From a checkpoint of a small transformer trained on Wikipedia: width 192.
Each number is 200 + 20 x the weight over its row's rms, rounded and kept within 0 to 999. Layers, rows and columns count from 0. The size before them is the row's rms in percent of the matrix's.

# up: layer 3 MLP up, 768x192, rms 0.199, rows 616-651, columns 0-95
# down: layer 3 MLP down (transposed), 768x192, rms 0.186, rows 616-651, columns 0-95
up616,100,192,170,218,202,197,188,229,215,168,195,202,216,222,223,170,190,233,216,212,190,202,184,182,178,204,175,167,209,178,217,220,218,194,211,198,184,209,233,173,214,196,220,200,194,198,208,193,173,205,188,193,196,197,235,211,237,235,204,204,173,153,210,197,190,164,208,209,233,183,216,208,206,185,228,237,168,201,211,199,200,228,170,218,206,239,198,202,196,237,223,180,204,188,211,174,204
down616,101,185,213,216,210,208,214,165,200,212,199,221,239,195,186,189,210,194,199,193,238,183,204,199,219,181,173,216,205,194,200,160,212,226,196,215,200,227,223,208,180,202,161,214,187,212,191,212,237,150,220,197,170,160,221,235,191,188,192,204,186,226,195,195,207,188,185,182,188,184,158,177,182,266,189,214,226,183,245,203,196,192,204,201,204,195,201,207,175,243,215,201,242,195,206,227,180
up617,083,224,244,190,191,209,207,225,207,192,226,199,237,188,207,193,229,206,142,182,230,191,188,170,191,211,226,175,198,205,184,207,193,184,191,196,211,217,195,201,216,233,181,208,200,235,208,211,189,182,193,200,231,194,186,218,198,174,239,197,232,162,203,204,157,173,211,198,203,175,184,217,205,188,189,254,203,217,209,204,192,217,204,210,173,234,206,173,193,191,164,224,200,205,208,171,190
down617,080,164,188,232,155,201,189,188,195,179,220,202,230,215,189,181,208,189,204,197,188,178,183,206,196,207,206,208,219,194,207,186,207,165,226,210,190,198,190,176,230,196,200,204,183,193,216,190,159,198,206,190,194,204,237,212,207,221,221,178,202,183,214,235,204,203,185,220,202,238,192,192,191,209,219,199,176,241,198,198,230,198,168,198,216,199,183,229,204,192,200,203,200,182,171,182,172
up618,084,163,194,202,208,179,196,202,253,232,211,220,193,204,229,222,205,219,236,171,228,197,187,210,181,177,206,152,224,182,162,221,231,185,199,183,200,179,198,230,181,198,200,189,182,190,217,183,187,197,192,236,199,211,195,229,210,211,212,187,194,211,205,196,182,159,177,141,189,187,181,197,237,170,166,224,216,203,210,185,180,168,202,203,230,189,190,186,191,216,164,195,168,189,179,202,222
down618,083,217,181,205,235,201,181,208,187,219,203,250,224,196,226,228,205,207,212,209,166,187,188,187,202,221,197,214,195,192,211,211,176,220,182,177,198,178,160,202,187,176,172,222,200,182,189,157,222,182,199,216,193,195,193,195,204,207,208,172,183,141,215,198,182,201,178,168,213,190,172,153,218,216,241,200,212,174,225,202,141,234,205,164,208,213,194,186,206,214,181,193,186,198,218,188,183
up619,109,194,252,189,224,203,198,169,189,152,179,213,197,164,207,199,199,194,184,205,200,175,190,197,210,165,186,170,198,173,196,194,161,183,194,197,203,207,220,183,177,169,228,215,181,168,209,197,191,190,192,240,188,182,244,233,201,192,176,185,192,234,190,208,195,185,204,220,206,216,170,184,180,202,196,212,188,192,200,232,181,175,203,229,228,188,197,195,193,194,198,199,193,185,182,188,224
down619,111,172,186,224,209,231,161,223,205,198,207,194,253,180,206,183,161,185,220,227,238,224,189,231,214,188,168,194,196,189,203,213,201,239,217,194,202,195,205,217,204,152,205,219,231,214,203,220,228,191,170,212,192,201,197,186,226,185,221,184,191,189,210,179,221,195,182,197,167,205,225,209,174,184,197,175,193,203,167,207,187,220,195,173,202,150,225,202,221,236,202,169,196,223,214,187,199
up620,080,192,173,242,188,234,243,192,227,234,189,197,223,201,196,219,193,192,235,183,161,185,170,192,196,135,192,192,178,196,206,169,235,186,205,239,205,189,204,208,211,212,222,186,175,146,179,185,215,200,210,212,241,195,198,177,218,182,202,209,224,180,190,191,208,196,214,196,184,190,188,194,254,195,180,227,204,179,204,202,209,186,199,241,219,197,209,190,184,200,230,207,218,190,184,204,197
down620,082,186,225,183,232,213,221,203,191,200,216,184,181,183,175,184,169,221,188,208,233,185,151,205,193,213,172,216,192,172,201,189,191,223,183,170,196,200,218,173,223,229,217,190,211,211,208,200,207,200,214,155,166,195,188,196,179,228,182,223,176,220,207,201,198,181,202,196,205,186,210,221,196,182,203,177,185,199,194,189,162,249,247,181,175,177,210,217,219,190,163,192,208,224,182,206,223
up621,104,189,215,206,227,206,180,231,194,197,154,258,203,191,206,206,185,189,188,153,203,205,238,206,195,204,191,171,159,189,190,209,186,178,194,222,239,192,217,176,179,229,201,162,231,213,204,189,205,219,207,174,211,214,195,187,174,189,198,179,215,171,191,206,206,208,194,188,199,201,202,211,187,188,219,216,233,200,210,227,187,203,181,195,217,170,202,211,199,177,225,190,234,165,218,236,194
down621,108,238,210,165,253,170,200,193,224,191,203,211,207,216,200,171,206,195,233,189,192,198,158,190,206,181,196,200,214,213,181,211,173,190,207,161,204,215,177,197,198,203,174,202,204,235,179,219,163,194,202,222,186,198,217,162,242,232,214,187,181,175,199,172,191,212,188,192,187,234,215,186,181,181,166,209,200,189,190,207,187,180,211,216,210,229,249,229,174,200,211,205,208,198,167,200,208
up622,104,208,195,218,184,210,239,201,198,206,209,215,178,179,199,181,204,182,207,187,195,211,222,210,194,206,201,212,187,211,198,170,245,177,194,215,202,213,196,174,166,260,227,206,208,234,181,186,178,167,222,189,164,193,210,188,199,214,195,190,192,188,237,192,205,208,206,184,203,173,247,207,219,169,195,196,184,212,171,209,198,218,233,193,188,188,227,178,161,235,209,235,176,216,214,219,197
down622,111,147,204,243,180,227,176,210,193,144,174,174,192,177,213,203,195,229,167,205,235,234,202,202,208,212,203,217,193,174,214,200,177,184,202,222,234,203,200,192,202,205,193,193,198,211,186,192,183,210,194,184,190,195,209,223,201,197,210,209,194,241,214,217,185,201,223,207,229,209,174,213,198,219,216,247,211,188,227,203,246,189,195,207,192,201,189,236,227,195,227,211,172,187,185,192,214
up623,107,224,174,212,200,189,232,210,210,185,190,209,229,218,176,204,231,202,187,188,195,210,242,203,235,160,212,216,178,232,238,203,174,187,179,221,206,212,193,174,214,197,200,204,219,217,193,158,235,220,174,211,190,210,217,200,209,192,202,160,173,194,180,216,240,169,186,181,212,209,178,193,237,192,187,219,158,214,206,196,190,197,209,197,193,244,191,221,176,222,178,222,228,203,176,198,201
down623,099,231,226,195,205,208,230,179,175,184,197,154,184,214,195,202,212,204,196,223,175,211,256,210,205,223,208,173,203,239,216,246,220,207,211,208,187,235,187,191,243,180,186,189,182,203,218,184,187,207,167,166,196,169,196,192,207,201,221,215,241,202,180,172,223,208,171,215,213,216,236,180,183,196,192,236,211,184,206,170,219,175,179,170,205,198,236,221,170,207,187,179,223,183,206,166,182
up624,103,190,238,183,172,204,184,196,237,216,221,197,194,147,166,176,172,178,197,163,221,231,178,177,204,185,194,194,173,220,225,205,199,227,211,213,175,166,197,195,206,250,184,226,225,198,188,197,195,177,197,214,199,177,181,212,181,165,180,154,222,165,210,173,194,199,197,197,217,186,178,169,228,196,197,199,230,199,201,223,203,186,207,166,220,168,226,199,192,194,226,211,179,201,201,162,220
down624,118,218,188,185,164,174,191,215,218,227,195,229,203,193,178,194,186,228,228,181,202,186,218,218,179,228,179,269,222,194,151,191,205,223,232,204,194,184,189,216,181,200,194,193,187,184,191,197,198,204,188,193,229,173,158,224,195,189,227,233,206,170,217,188,202,203,204,208,194,187,198,199,234,215,218,182,220,238,183,164,211,193,184,184,163,227,181,192,215,165,213,229,206,220,199,208,216
up625,073,178,172,215,173,204,180,243,193,197,240,163,177,184,217,226,187,199,223,186,207,230,215,203,204,187,255,157,235,190,201,211,213,183,181,206,206,207,192,193,170,200,220,180,179,221,223,194,213,186,220,188,225,220,192,217,205,198,212,229,187,213,212,180,179,210,188,215,193,219,182,188,209,177,189,166,188,203,194,225,198,182,182,213,193,155,221,189,190,197,256,224,213,182,181,193,208
down625,078,187,190,209,195,211,195,154,227,185,199,188,219,205,182,162,193,185,201,225,224,193,154,232,212,194,195,209,225,185,200,211,191,210,241,191,176,193,211,207,197,188,183,233,217,201,230,196,200,220,183,201,201,210,224,205,219,196,198,199,202,167,219,177,190,178,204,185,201,216,168,221,186,199,198,220,209,189,210,213,194,192,224,218,160,208,169,197,213,179,194,173,163,197,218,168,206
up626,082,209,208,225,200,164,186,185,205,187,195,240,220,196,216,209,191,205,189,214,207,202,217,212,205,167,165,198,211,203,269,179,191,205,185,153,175,182,196,202,201,188,195,181,201,186,171,239,200,186,202,220,209,181,180,197,233,185,200,210,224,233,199,201,215,200,166,154,242,202,172,207,204,214,185,174,196,210,215,233,166,210,216,196,235,200,199,197,197,211,241,188,223,184,180,205,226
down626,083,182,187,218,180,217,224,213,210,176,210,210,210,194,210,216,206,245,199,186,231,166,210,190,217,190,189,231,195,208,177,176,206,192,195,201,189,246,230,234,193,226,199,213,201,218,219,177,203,211,210,177,182,178,164,186,217,203,199,169,205,199,232,190,181,218,193,190,181,210,259,181,217,189,204,197,212,213,190,209,181,239,200,186,181,220,185,197,214,165,196,195,147,171,207,207,168
up627,094,188,156,207,224,202,243,196,235,193,236,177,234,208,221,181,213,244,203,209,181,224,199,197,201,213,177,209,173,213,195,218,197,226,190,230,172,191,194,207,225,218,228,188,231,165,211,205,199,166,193,160,200,179,217,186,212,224,196,204,208,186,205,209,173,225,236,206,187,178,209,216,193,234,194,168,239,208,202,221,193,173,216,184,174,187,196,207,192,168,194,205,208,167,176,214,190
down627,095,215,183,221,215,190,169,202,194,219,228,222,189,212,184,190,210,211,199,216,188,173,210,198,176,187,193,178,197,189,207,193,198,152,201,222,207,190,199,216,193,188,230,192,199,185,196,204,205,217,218,214,218,192,212,199,193,182,214,206,209,209,187,214,195,205,190,207,226,231,180,166,193,213,165,230,220,201,241,209,184,213,178,214,260,193,183,238,209,212,181,223,199,208,198,198,207
up628,099,177,185,159,192,224,151,184,216,214,216,175,181,179,221,179,193,171,213,240,202,232,225,193,214,202,193,202,195,198,210,226,221,202,188,241,178,197,215,203,193,195,167,229,197,212,191,184,192,250,190,236,209,200,203,179,171,197,189,212,198,200,213,177,198,198,215,201,211,185,222,185,168,212,203,194,208,203,197,188,196,201,222,184,204,168,200,214,219,223,212,185,201,191,202,184,185
down628,096,235,189,210,202,163,191,205,177,224,196,193,197,174,222,201,180,176,178,207,212,186,209,183,191,218,204,228,185,206,177,189,172,209,200,188,176,193,217,203,188,195,175,196,201,195,211,227,251,208,162,201,175,208,181,177,171,204,206,194,218,231,207,237,220,213,172,190,180,218,218,212,237,222,210,201,208,180,189,169,213,216,208,193,224,209,176,249,210,199,168,195,175,198,198,153,203
up629,096,205,217,211,185,222,196,192,206,194,218,167,168,205,215,184,195,199,210,221,185,214,201,222,220,169,230,241,207,201,230,168,206,206,178,221,213,198,197,175,208,224,213,180,207,246,218,175,182,223,185,217,194,219,212,201,191,162,225,211,172,196,202,207,230,183,200,177,231,178,222,203,206,179,198,212,192,215,232,208,202,178,202,194,219,175,217,199,173,207,203,204,204,150,198,203,187
down629,107,193,179,194,201,194,195,187,217,196,168,178,182,202,212,198,206,230,169,197,196,210,227,178,174,216,211,193,193,202,165,223,222,239,210,202,224,196,130,173,202,210,199,197,193,215,202,202,197,201,199,168,191,187,220,190,206,167,225,201,235,171,229,213,200,185,194,224,188,172,242,241,194,223,181,204,202,191,197,203,188,202,228,193,205,202,159,169,202,171,216,206,205,193,194,216,213
up630,091,191,194,206,174,188,211,177,208,222,236,214,211,174,187,201,175,227,197,219,185,212,196,189,213,198,235,231,230,138,210,175,214,192,200,159,229,200,198,204,222,205,200,201,196,189,212,170,226,201,210,152,196,207,182,210,181,199,217,186,183,206,203,225,218,225,211,186,243,224,155,200,183,170,210,235,198,176,233,194,211,183,220,228,216,219,167,183,193,231,155,198,234,204,198,201,202
down630,090,177,178,186,213,173,177,210,199,219,216,220,204,188,203,199,206,255,226,232,205,219,205,196,214,219,186,225,182,186,191,188,251,212,197,158,224,201,200,169,189,208,218,187,209,152,216,221,213,229,204,184,205,193,176,209,172,200,225,218,198,173,200,211,217,211,189,214,231,200,195,203,195,198,243,159,198,183,187,160,234,194,208,212,216,236,230,185,207,195,223,168,229,169,203,169,162
up631,091,168,207,181,196,168,194,172,217,214,213,193,196,223,183,205,199,195,187,207,201,179,193,189,223,139,229,192,193,211,200,196,197,186,186,188,209,205,193,184,190,189,227,188,188,210,193,203,230,189,197,206,197,219,189,168,193,206,210,221,178,192,165,213,193,222,168,219,217,207,152,198,195,211,225,226,185,153,212,191,203,203,225,220,204,204,190,219,213,195,195,189,234,209,237,182,238
down631,084,228,205,220,245,199,209,210,235,216,193,204,201,188,202,203,201,211,175,194,226,202,183,217,197,191,209,221,223,218,195,201,184,193,192,201,230,194,212,217,185,227,229,212,200,215,201,221,188,220,242,227,170,179,216,209,151,215,167,220,232,195,211,205,153,189,198,188,199,208,212,195,183,193,170,217,206,199,191,190,206,212,180,198,171,166,185,225,187,195,254,204,217,188,166,202,181
up632,093,177,215,171,198,211,186,187,204,189,160,176,218,188,175,239,231,182,242,220,239,222,205,171,189,218,197,191,191,218,208,184,227,184,222,207,211,183,177,169,206,201,219,235,201,181,212,203,191,227,236,198,190,193,221,173,175,174,202,226,193,213,212,248,184,205,210,223,209,189,179,213,168,187,216,222,147,201,184,170,213,179,198,222,190,223,197,194,222,205,200,204,201,210,189,200,199
down632,094,192,181,190,231,210,184,212,207,234,190,173,190,203,199,192,190,203,201,183,177,197,199,178,215,226,229,205,177,219,179,214,224,200,200,156,214,237,218,217,193,183,202,216,210,169,222,194,205,195,218,186,211,214,214,182,186,171,214,182,207,137,197,227,180,224,207,173,215,209,193,192,185,204,205,201,187,182,198,215,211,179,239,210,181,222,196,195,250,197,204,236,168,195,233,177,170
up633,093,204,227,158,223,257,221,203,217,185,177,180,198,205,208,216,187,184,209,206,167,209,226,201,171,184,192,219,221,210,236,207,200,171,164,217,192,217,182,200,200,187,145,237,225,234,217,193,184,199,177,241,210,193,213,206,197,160,203,192,202,203,211,243,239,206,198,171,206,187,189,200,214,221,166,196,201,171,204,202,183,182,233,183,225,201,201,200,161,180,173,219,185,210,198,232,196
down633,096,211,198,171,170,189,168,187,215,208,215,159,191,217,218,223,210,218,214,196,213,174,187,210,184,193,184,247,223,225,186,196,192,217,193,227,220,181,169,228,214,204,173,192,180,221,218,193,219,171,170,211,240,154,190,221,177,201,159,199,147,203,238,214,176,188,215,197,176,188,244,185,214,184,201,196,222,216,216,232,224,166,219,212,202,186,202,179,176,200,182,184,206,181,183,212,197
up634,096,207,191,187,208,169,203,162,238,239,172,203,178,202,204,223,210,151,187,164,196,176,193,222,174,191,206,184,197,185,177,168,194,260,189,231,227,179,183,210,173,210,214,169,218,208,179,194,201,178,177,202,218,174,191,189,190,166,196,207,206,191,227,173,221,211,219,203,203,209,197,168,199,165,183,222,227,192,187,208,170,184,210,202,198,189,193,187,228,201,207,197,199,196,188,190,182
down634,085,194,187,198,230,211,212,195,188,195,199,254,155,189,210,211,208,182,228,215,182,200,203,217,186,158,231,186,202,189,213,190,180,213,208,193,191,238,191,183,210,192,167,184,176,152,208,205,199,205,248,159,204,177,214,187,185,187,200,218,199,203,195,187,194,223,243,201,161,182,202,219,210,214,197,204,179,161,191,178,206,204,200,201,176,184,191,188,214,223,168,195,188,233,197,221,234
up635,111,210,207,192,183,193,126,209,184,192,213,153,213,177,161,211,223,197,173,203,187,176,202,236,236,175,211,207,192,182,186,241,191,221,224,200,170,215,228,197,170,192,208,186,197,188,197,158,211,190,182,214,183,182,209,180,243,144,218,191,217,235,190,208,195,189,187,173,215,202,206,149,193,169,198,208,215,205,181,169,199,194,230,206,220,219,175,230,219,230,192,219,189,191,208,196,219
down635,103,200,203,231,214,212,231,190,198,223,197,184,196,236,219,175,227,150,222,178,180,176,197,189,192,185,195,168,212,190,191,209,237,169,193,202,243,236,221,193,214,161,214,200,193,183,209,208,186,197,169,183,227,202,181,190,204,221,156,184,194,204,187,228,177,189,220,162,207,212,216,231,211,211,207,206,210,217,184,208,209,209,212,264,203,203,196,181,186,183,181,181,191,206,183,181,195
up636,107,219,217,183,226,247,201,219,201,196,184,192,146,196,228,245,214,186,212,177,187,224,197,206,206,170,201,189,220,195,208,212,148,234,220,214,185,215,200,173,213,233,181,211,144,213,226,192,208,176,198,232,194,222,205,201,203,201,209,218,199,216,205,204,216,240,223,165,182,176,207,195,233,203,201,200,189,232,179,217,191,239,204,203,191,163,218,185,225,185,251,209,181,190,223,213,178
down636,109,186,197,206,192,163,227,183,181,208,198,223,207,211,181,181,210,186,185,191,209,185,220,244,211,224,235,183,178,220,222,177,210,193,203,197,220,215,229,194,231,210,185,203,187,178,173,182,201,221,225,176,211,187,209,191,187,196,219,159,193,214,199,192,236,223,199,213,190,167,221,215,181,227,201,190,206,188,196,178,238,203,204,197,217,191,188,201,207,194,206,177,219,208,230,202,191
up637,092,197,190,210,177,211,204,185,177,210,250,211,214,226,227,188,233,161,198,192,200,208,182,146,178,221,168,185,222,215,186,195,224,205,194,217,194,211,199,220,218,241,203,206,173,215,200,215,202,201,235,207,231,177,203,197,195,216,200,192,175,167,218,160,239,203,239,188,215,222,217,208,218,209,252,203,200,175,189,210,206,183,203,174,187,220,201,218,183,199,213,201,190,215,205,191,179
down637,085,232,222,170,216,160,159,195,164,205,214,223,165,180,184,209,204,155,171,211,166,184,219,243,189,207,231,241,219,173,183,151,205,227,182,211,202,201,202,203,219,212,200,220,199,228,210,188,206,181,209,194,179,223,184,176,187,215,206,191,192,205,203,224,227,177,194,168,185,214,196,202,207,217,202,196,212,221,224,213,199,176,210,191,198,238,181,213,200,188,194,188,158,197,233,212,196
up638,105,190,185,215,204,226,179,180,208,207,205,204,201,221,188,183,169,245,224,209,209,212,217,202,236,203,230,213,185,217,247,196,195,186,207,200,174,222,190,194,216,242,170,198,225,194,208,207,201,174,237,185,203,190,205,185,209,197,197,222,196,174,185,218,207,235,176,200,204,197,211,168,194,192,215,189,172,212,209,201,230,187,198,204,195,176,199,221,176,194,172,251,186,213,192,210,207
down638,111,190,211,176,219,201,206,222,224,209,199,203,200,230,203,192,207,202,175,212,194,178,150,168,179,178,216,200,196,242,188,239,238,196,190,216,186,194,219,212,199,228,190,200,187,155,153,203,204,199,173,187,182,192,221,243,197,200,212,205,200,201,195,156,188,242,212,207,188,210,203,238,224,186,158,222,188,202,205,192,220,162,189,143,193,212,197,224,180,168,239,195,213,219,208,189,185
up639,102,219,191,233,158,205,169,182,219,209,179,216,195,186,178,206,236,231,201,195,194,180,191,189,198,194,204,184,174,212,216,235,177,206,178,236,217,204,226,198,214,205,219,181,190,203,199,181,182,209,168,233,184,247,197,220,198,212,194,220,210,254,199,177,192,183,179,224,191,206,198,175,237,200,195,207,216,226,200,200,191,195,208,220,205,196,181,179,252,183,172,177,199,199,192,192,201
down639,102,210,170,231,188,195,204,183,186,216,236,198,217,177,199,210,198,204,194,159,192,201,226,156,174,233,216,141,177,220,221,182,210,219,191,199,230,179,210,186,222,181,189,189,233,196,229,204,210,183,168,202,198,197,151,207,169,218,224,180,196,234,198,218,222,225,162,192,219,203,227,186,231,201,182,199,220,184,189,219,169,211,197,192,183,201,202,248,193,207,180,188,193,186,246,195,199
up640,103,196,214,210,190,212,181,209,214,218,224,195,206,202,222,205,210,182,235,217,202,200,217,211,215,186,212,250,231,198,218,189,206,230,177,217,192,204,190,218,192,255,200,196,255,153,177,236,193,168,178,170,178,193,217,220,188,235,214,205,216,214,203,218,193,204,196,220,201,213,171,204,189,205,187,198,175,204,207,184,210,194,195,219,218,178,190,190,223,231,197,152,204,201,207,187,210
down640,115,235,200,184,169,214,152,203,199,226,205,193,198,168,196,206,228,220,232,213,201,216,209,205,214,189,226,179,197,201,220,202,193,196,186,200,241,193,225,216,236,230,213,187,204,180,170,187,191,213,188,183,210,164,204,234,194,212,215,153,211,201,178,189,194,187,211,182,200,192,176,191,180,175,185,198,217,211,177,223,200,195,173,178,213,188,194,176,193,195,153,209,204,177,171,210,209
up641,103,181,198,168,194,222,209,183,216,215,178,196,234,211,189,174,208,190,196,182,197,204,171,204,227,171,221,164,204,227,198,239,216,222,216,220,210,215,204,179,171,212,217,230,159,185,208,241,185,214,192,231,192,171,176,185,223,206,196,166,180,171,232,217,209,209,199,219,204,197,192,170,170,175,184,162,193,214,207,211,197,202,203,229,211,199,168,206,200,172,205,198,209,239,193,188,190
down641,115,182,184,180,180,215,181,238,210,192,215,177,218,208,203,173,226,210,191,170,209,206,212,204,202,184,180,208,181,216,186,199,208,221,195,207,190,205,191,209,195,188,166,212,187,179,212,226,195,197,180,187,175,216,183,183,218,177,206,183,198,175,168,203,198,222,174,200,222,201,224,174,183,187,193,214,192,179,201,199,201,203,216,191,222,222,202,242,242,174,209,181,218,220,217,190,211
up642,092,188,203,209,198,210,173,200,191,178,209,193,194,177,211,182,201,204,167,205,236,163,176,201,210,222,171,194,177,201,173,211,224,250,149,222,217,185,259,204,209,187,196,213,204,196,197,170,202,200,187,193,195,230,193,192,201,180,210,204,191,235,194,214,219,206,194,165,215,234,175,217,215,170,189,220,241,158,211,165,186,213,165,185,202,212,192,210,179,199,213,198,202,197,197,172,179
down642,084,224,196,194,224,218,202,208,241,232,206,215,179,222,201,210,209,199,248,208,184,205,216,185,191,171,220,196,201,206,202,234,190,155,217,211,230,220,201,202,194,170,196,171,197,172,241,203,224,227,213,198,213,186,224,213,180,229,207,237,194,190,204,190,254,224,220,212,220,216,230,198,175,186,193,169,179,207,201,194,203,194,189,212,183,208,185,192,215,199,149,198,216,187,204,200,241
up643,132,173,195,194,160,207,233,223,209,221,210,169,199,214,174,203,227,221,198,202,240,184,185,193,212,191,212,219,196,221,202,210,173,203,193,214,202,174,219,261,211,230,214,188,257,169,188,200,224,208,196,231,242,189,233,206,218,228,234,211,209,203,220,213,189,191,214,223,223,201,181,195,190,200,184,189,204,188,221,217,216,177,181,211,240,187,181,167,174,206,196,159,168,187,222,193,198
down643,132,201,242,187,204,202,218,214,221,189,207,223,202,204,180,175,209,172,204,155,235,203,225,197,174,217,224,223,225,229,180,188,213,227,190,191,224,204,228,209,213,195,227,192,188,234,180,219,189,202,160,181,224,191,200,206,247,203,192,194,198,210,193,222,202,211,214,207,206,198,157,195,211,220,174,173,213,214,195,186,212,209,156,210,189,164,209,205,171,188,177,206,205,212,194,201,190
up644,100,202,234,158,196,159,221,192,194,228,170,203,224,192,195,202,185,220,247,200,211,184,208,213,239,189,195,212,206,212,192,195,186,195,219,213,220,233,176,191,189,176,183,172,236,213,204,187,210,224,204,219,183,204,224,244,192,178,209,233,182,188,206,231,197,190,209,220,212,198,205,206,209,228,186,228,204,203,188,183,223,181,179,218,224,159,203,190,190,197,209,165,200,214,227,187,230
down644,109,186,237,180,218,192,183,189,219,173,207,226,190,185,231,188,210,221,148,187,213,207,196,229,191,252,210,176,160,213,201,188,195,217,211,239,188,208,173,210,205,224,212,207,215,189,180,206,220,182,185,214,219,166,186,210,192,187,171,213,177,226,213,179,208,216,174,211,205,184,211,202,188,165,212,210,193,203,224,228,173,172,204,196,254,198,190,207,178,176,176,241,201,194,199,215,217
up645,099,193,192,179,204,203,204,161,204,221,191,226,226,190,171,196,210,190,209,199,174,192,211,217,153,176,192,189,179,190,195,157,187,228,211,209,206,227,213,180,201,188,170,198,207,204,211,175,205,222,172,218,217,242,181,236,193,198,226,209,220,192,213,239,212,208,203,182,216,194,192,178,219,227,185,199,158,208,190,193,200,202,235,160,214,214,209,190,205,227,191,198,196,214,212,165,198
down645,107,206,204,216,186,188,155,199,157,218,219,203,173,181,194,216,186,209,214,247,195,187,195,213,191,175,185,225,187,209,228,236,158,168,188,210,189,194,182,205,191,192,199,208,185,193,196,200,201,202,238,169,192,234,170,210,203,210,195,210,202,182,185,198,215,205,205,198,196,221,232,179,187,180,223,205,190,205,171,226,198,212,151,222,204,186,199,219,186,219,231,204,200,217,183,207,195
up646,086,196,214,202,171,172,186,199,204,229,185,169,210,208,200,192,175,200,221,193,213,200,199,211,219,193,197,178,216,202,186,217,217,177,224,151,230,221,198,209,195,178,182,200,209,177,159,161,201,179,184,180,155,191,201,192,182,197,182,208,194,198,196,181,165,172,192,273,169,216,192,214,196,155,186,215,182,197,229,181,209,227,177,248,207,221,185,194,209,218,220,207,144,227,180,211,216
down646,085,199,197,236,180,217,173,192,188,189,259,229,182,205,187,238,211,198,160,202,172,166,200,170,176,204,213,188,193,180,210,210,195,187,160,198,166,226,224,191,184,198,221,198,186,209,209,181,187,229,211,180,250,197,196,207,174,181,177,203,141,238,194,223,228,240,178,152,201,207,172,176,184,233,200,205,203,222,230,177,223,220,184,186,210,188,209,167,191,215,186,192,193,197,234,216,166
up647,084,219,176,189,199,180,190,175,171,207,173,193,195,188,196,205,219,183,231,224,200,211,222,190,181,184,263,201,183,176,207,185,223,237,232,162,199,221,172,181,210,213,204,208,229,194,219,247,238,179,159,207,209,181,211,211,191,192,232,190,172,213,211,173,205,201,201,186,209,209,229,202,184,184,202,218,206,161,207,200,242,206,248,187,211,208,196,234,194,199,219,188,187,182,204,174,197
down647,081,178,240,206,202,192,182,197,203,203,214,243,209,213,211,172,181,202,203,172,189,224,212,211,228,188,221,207,204,177,168,200,195,215,221,198,234,188,210,206,223,173,158,212,193,250,194,197,266,198,200,181,244,185,187,169,202,167,175,202,200,205,197,201,233,186,196,164,209,167,193,175,229,224,211,207,204,212,236,209,191,237,202,191,208,213,170,186,191,219,203,192,228,201,221,177,200
up648,108,187,190,209,192,195,199,164,172,209,200,201,204,223,152,181,228,175,166,155,202,206,186,204,201,180,196,186,219,251,204,191,230,175,201,189,201,164,204,197,217,199,184,173,216,203,230,178,220,205,169,211,208,211,216,212,219,168,185,201,192,207,224,197,256,230,195,183,205,202,212,159,229,216,160,181,188,180,183,177,179,183,205,207,188,188,211,192,219,213,204,214,226,193,241,210,210
down648,107,210,210,162,212,208,203,194,212,159,169,176,201,188,198,214,218,196,209,212,239,212,231,207,220,228,195,204,180,195,198,198,242,233,195,216,200,212,226,214,204,201,197,184,193,179,175,175,215,197,196,177,226,180,217,246,214,176,173,198,192,180,197,176,180,189,190,225,189,165,232,196,183,180,235,220,221,218,211,246,196,201,219,198,211,190,194,179,188,187,232,201,196,203,191,159,197
up649,090,205,165,164,206,209,208,190,222,206,193,205,196,201,165,219,194,231,216,211,190,234,181,203,203,188,209,205,209,211,174,197,201,208,190,207,219,196,205,232,171,220,181,153,178,194,211,208,206,203,216,179,165,209,171,168,229,195,196,216,196,212,191,174,218,182,188,199,224,175,204,213,217,177,200,214,190,137,220,217,233,169,158,200,178,179,198,213,192,209,194,239,258,162,179,197,187
down649,080,198,192,210,221,192,162,175,230,169,206,237,190,230,207,210,163,203,226,157,155,200,192,214,211,165,242,226,240,198,171,227,188,179,194,218,169,229,198,195,185,165,213,171,203,200,241,188,177,212,207,205,202,224,175,216,153,222,187,178,183,179,164,219,179,179,215,183,194,198,181,206,218,223,217,220,207,184,216,204,228,210,177,173,187,184,183,229,179,188,195,200,212,185,194,179,182
up650,105,209,223,222,180,170,218,210,199,177,164,175,201,207,180,207,198,212,191,211,207,223,214,208,210,205,205,188,206,242,215,223,183,196,214,226,201,230,209,189,169,200,181,212,208,202,200,195,211,184,226,179,171,208,244,186,200,196,161,217,161,196,167,211,171,196,222,215,204,181,195,180,196,224,207,209,213,190,212,208,181,188,181,199,220,219,168,201,189,179,234,234,198,188,186,178,223
down650,099,196,182,189,200,215,209,190,170,193,198,202,205,233,206,185,230,185,180,169,195,192,180,187,208,176,216,220,187,158,208,175,190,174,213,183,183,209,206,221,221,178,233,190,165,202,164,187,198,188,177,201,198,198,196,198,241,181,207,183,202,210,193,219,215,215,224,211,205,195,162,222,172,218,214,258,205,227,234,219,233,209,235,208,165,201,205,181,188,244,202,228,227,211,200,218,190
up651,099,185,181,227,209,239,213,170,205,200,209,184,220,197,180,209,196,218,234,192,197,196,202,185,178,195,217,199,211,178,208,185,183,201,187,193,233,200,192,208,187,201,230,204,227,203,153,184,157,194,199,199,220,199,246,155,232,170,187,199,183,179,175,218,179,191,210,223,159,215,199,186,196,196,204,195,203,175,223,211,189,238,210,208,218,205,188,186,137,198,209,238,218,185,189,175,215
down651,088,220,166,186,208,202,182,198,207,221,202,195,203,186,201,239,200,171,200,190,242,198,196,163,168,188,210,233,211,191,192,181,167,192,190,154,178,202,162,180,185,199,196,183,232,218,198,207,214,177,220,190,181,163,200,200,210,209,187,195,199,156,226,211,208,200,202,213,194,212,220,200,199,232,211,195,202,227,192,201,236,198,175,254,205,243,193,189,171,218,199,203,176,176,208,218,190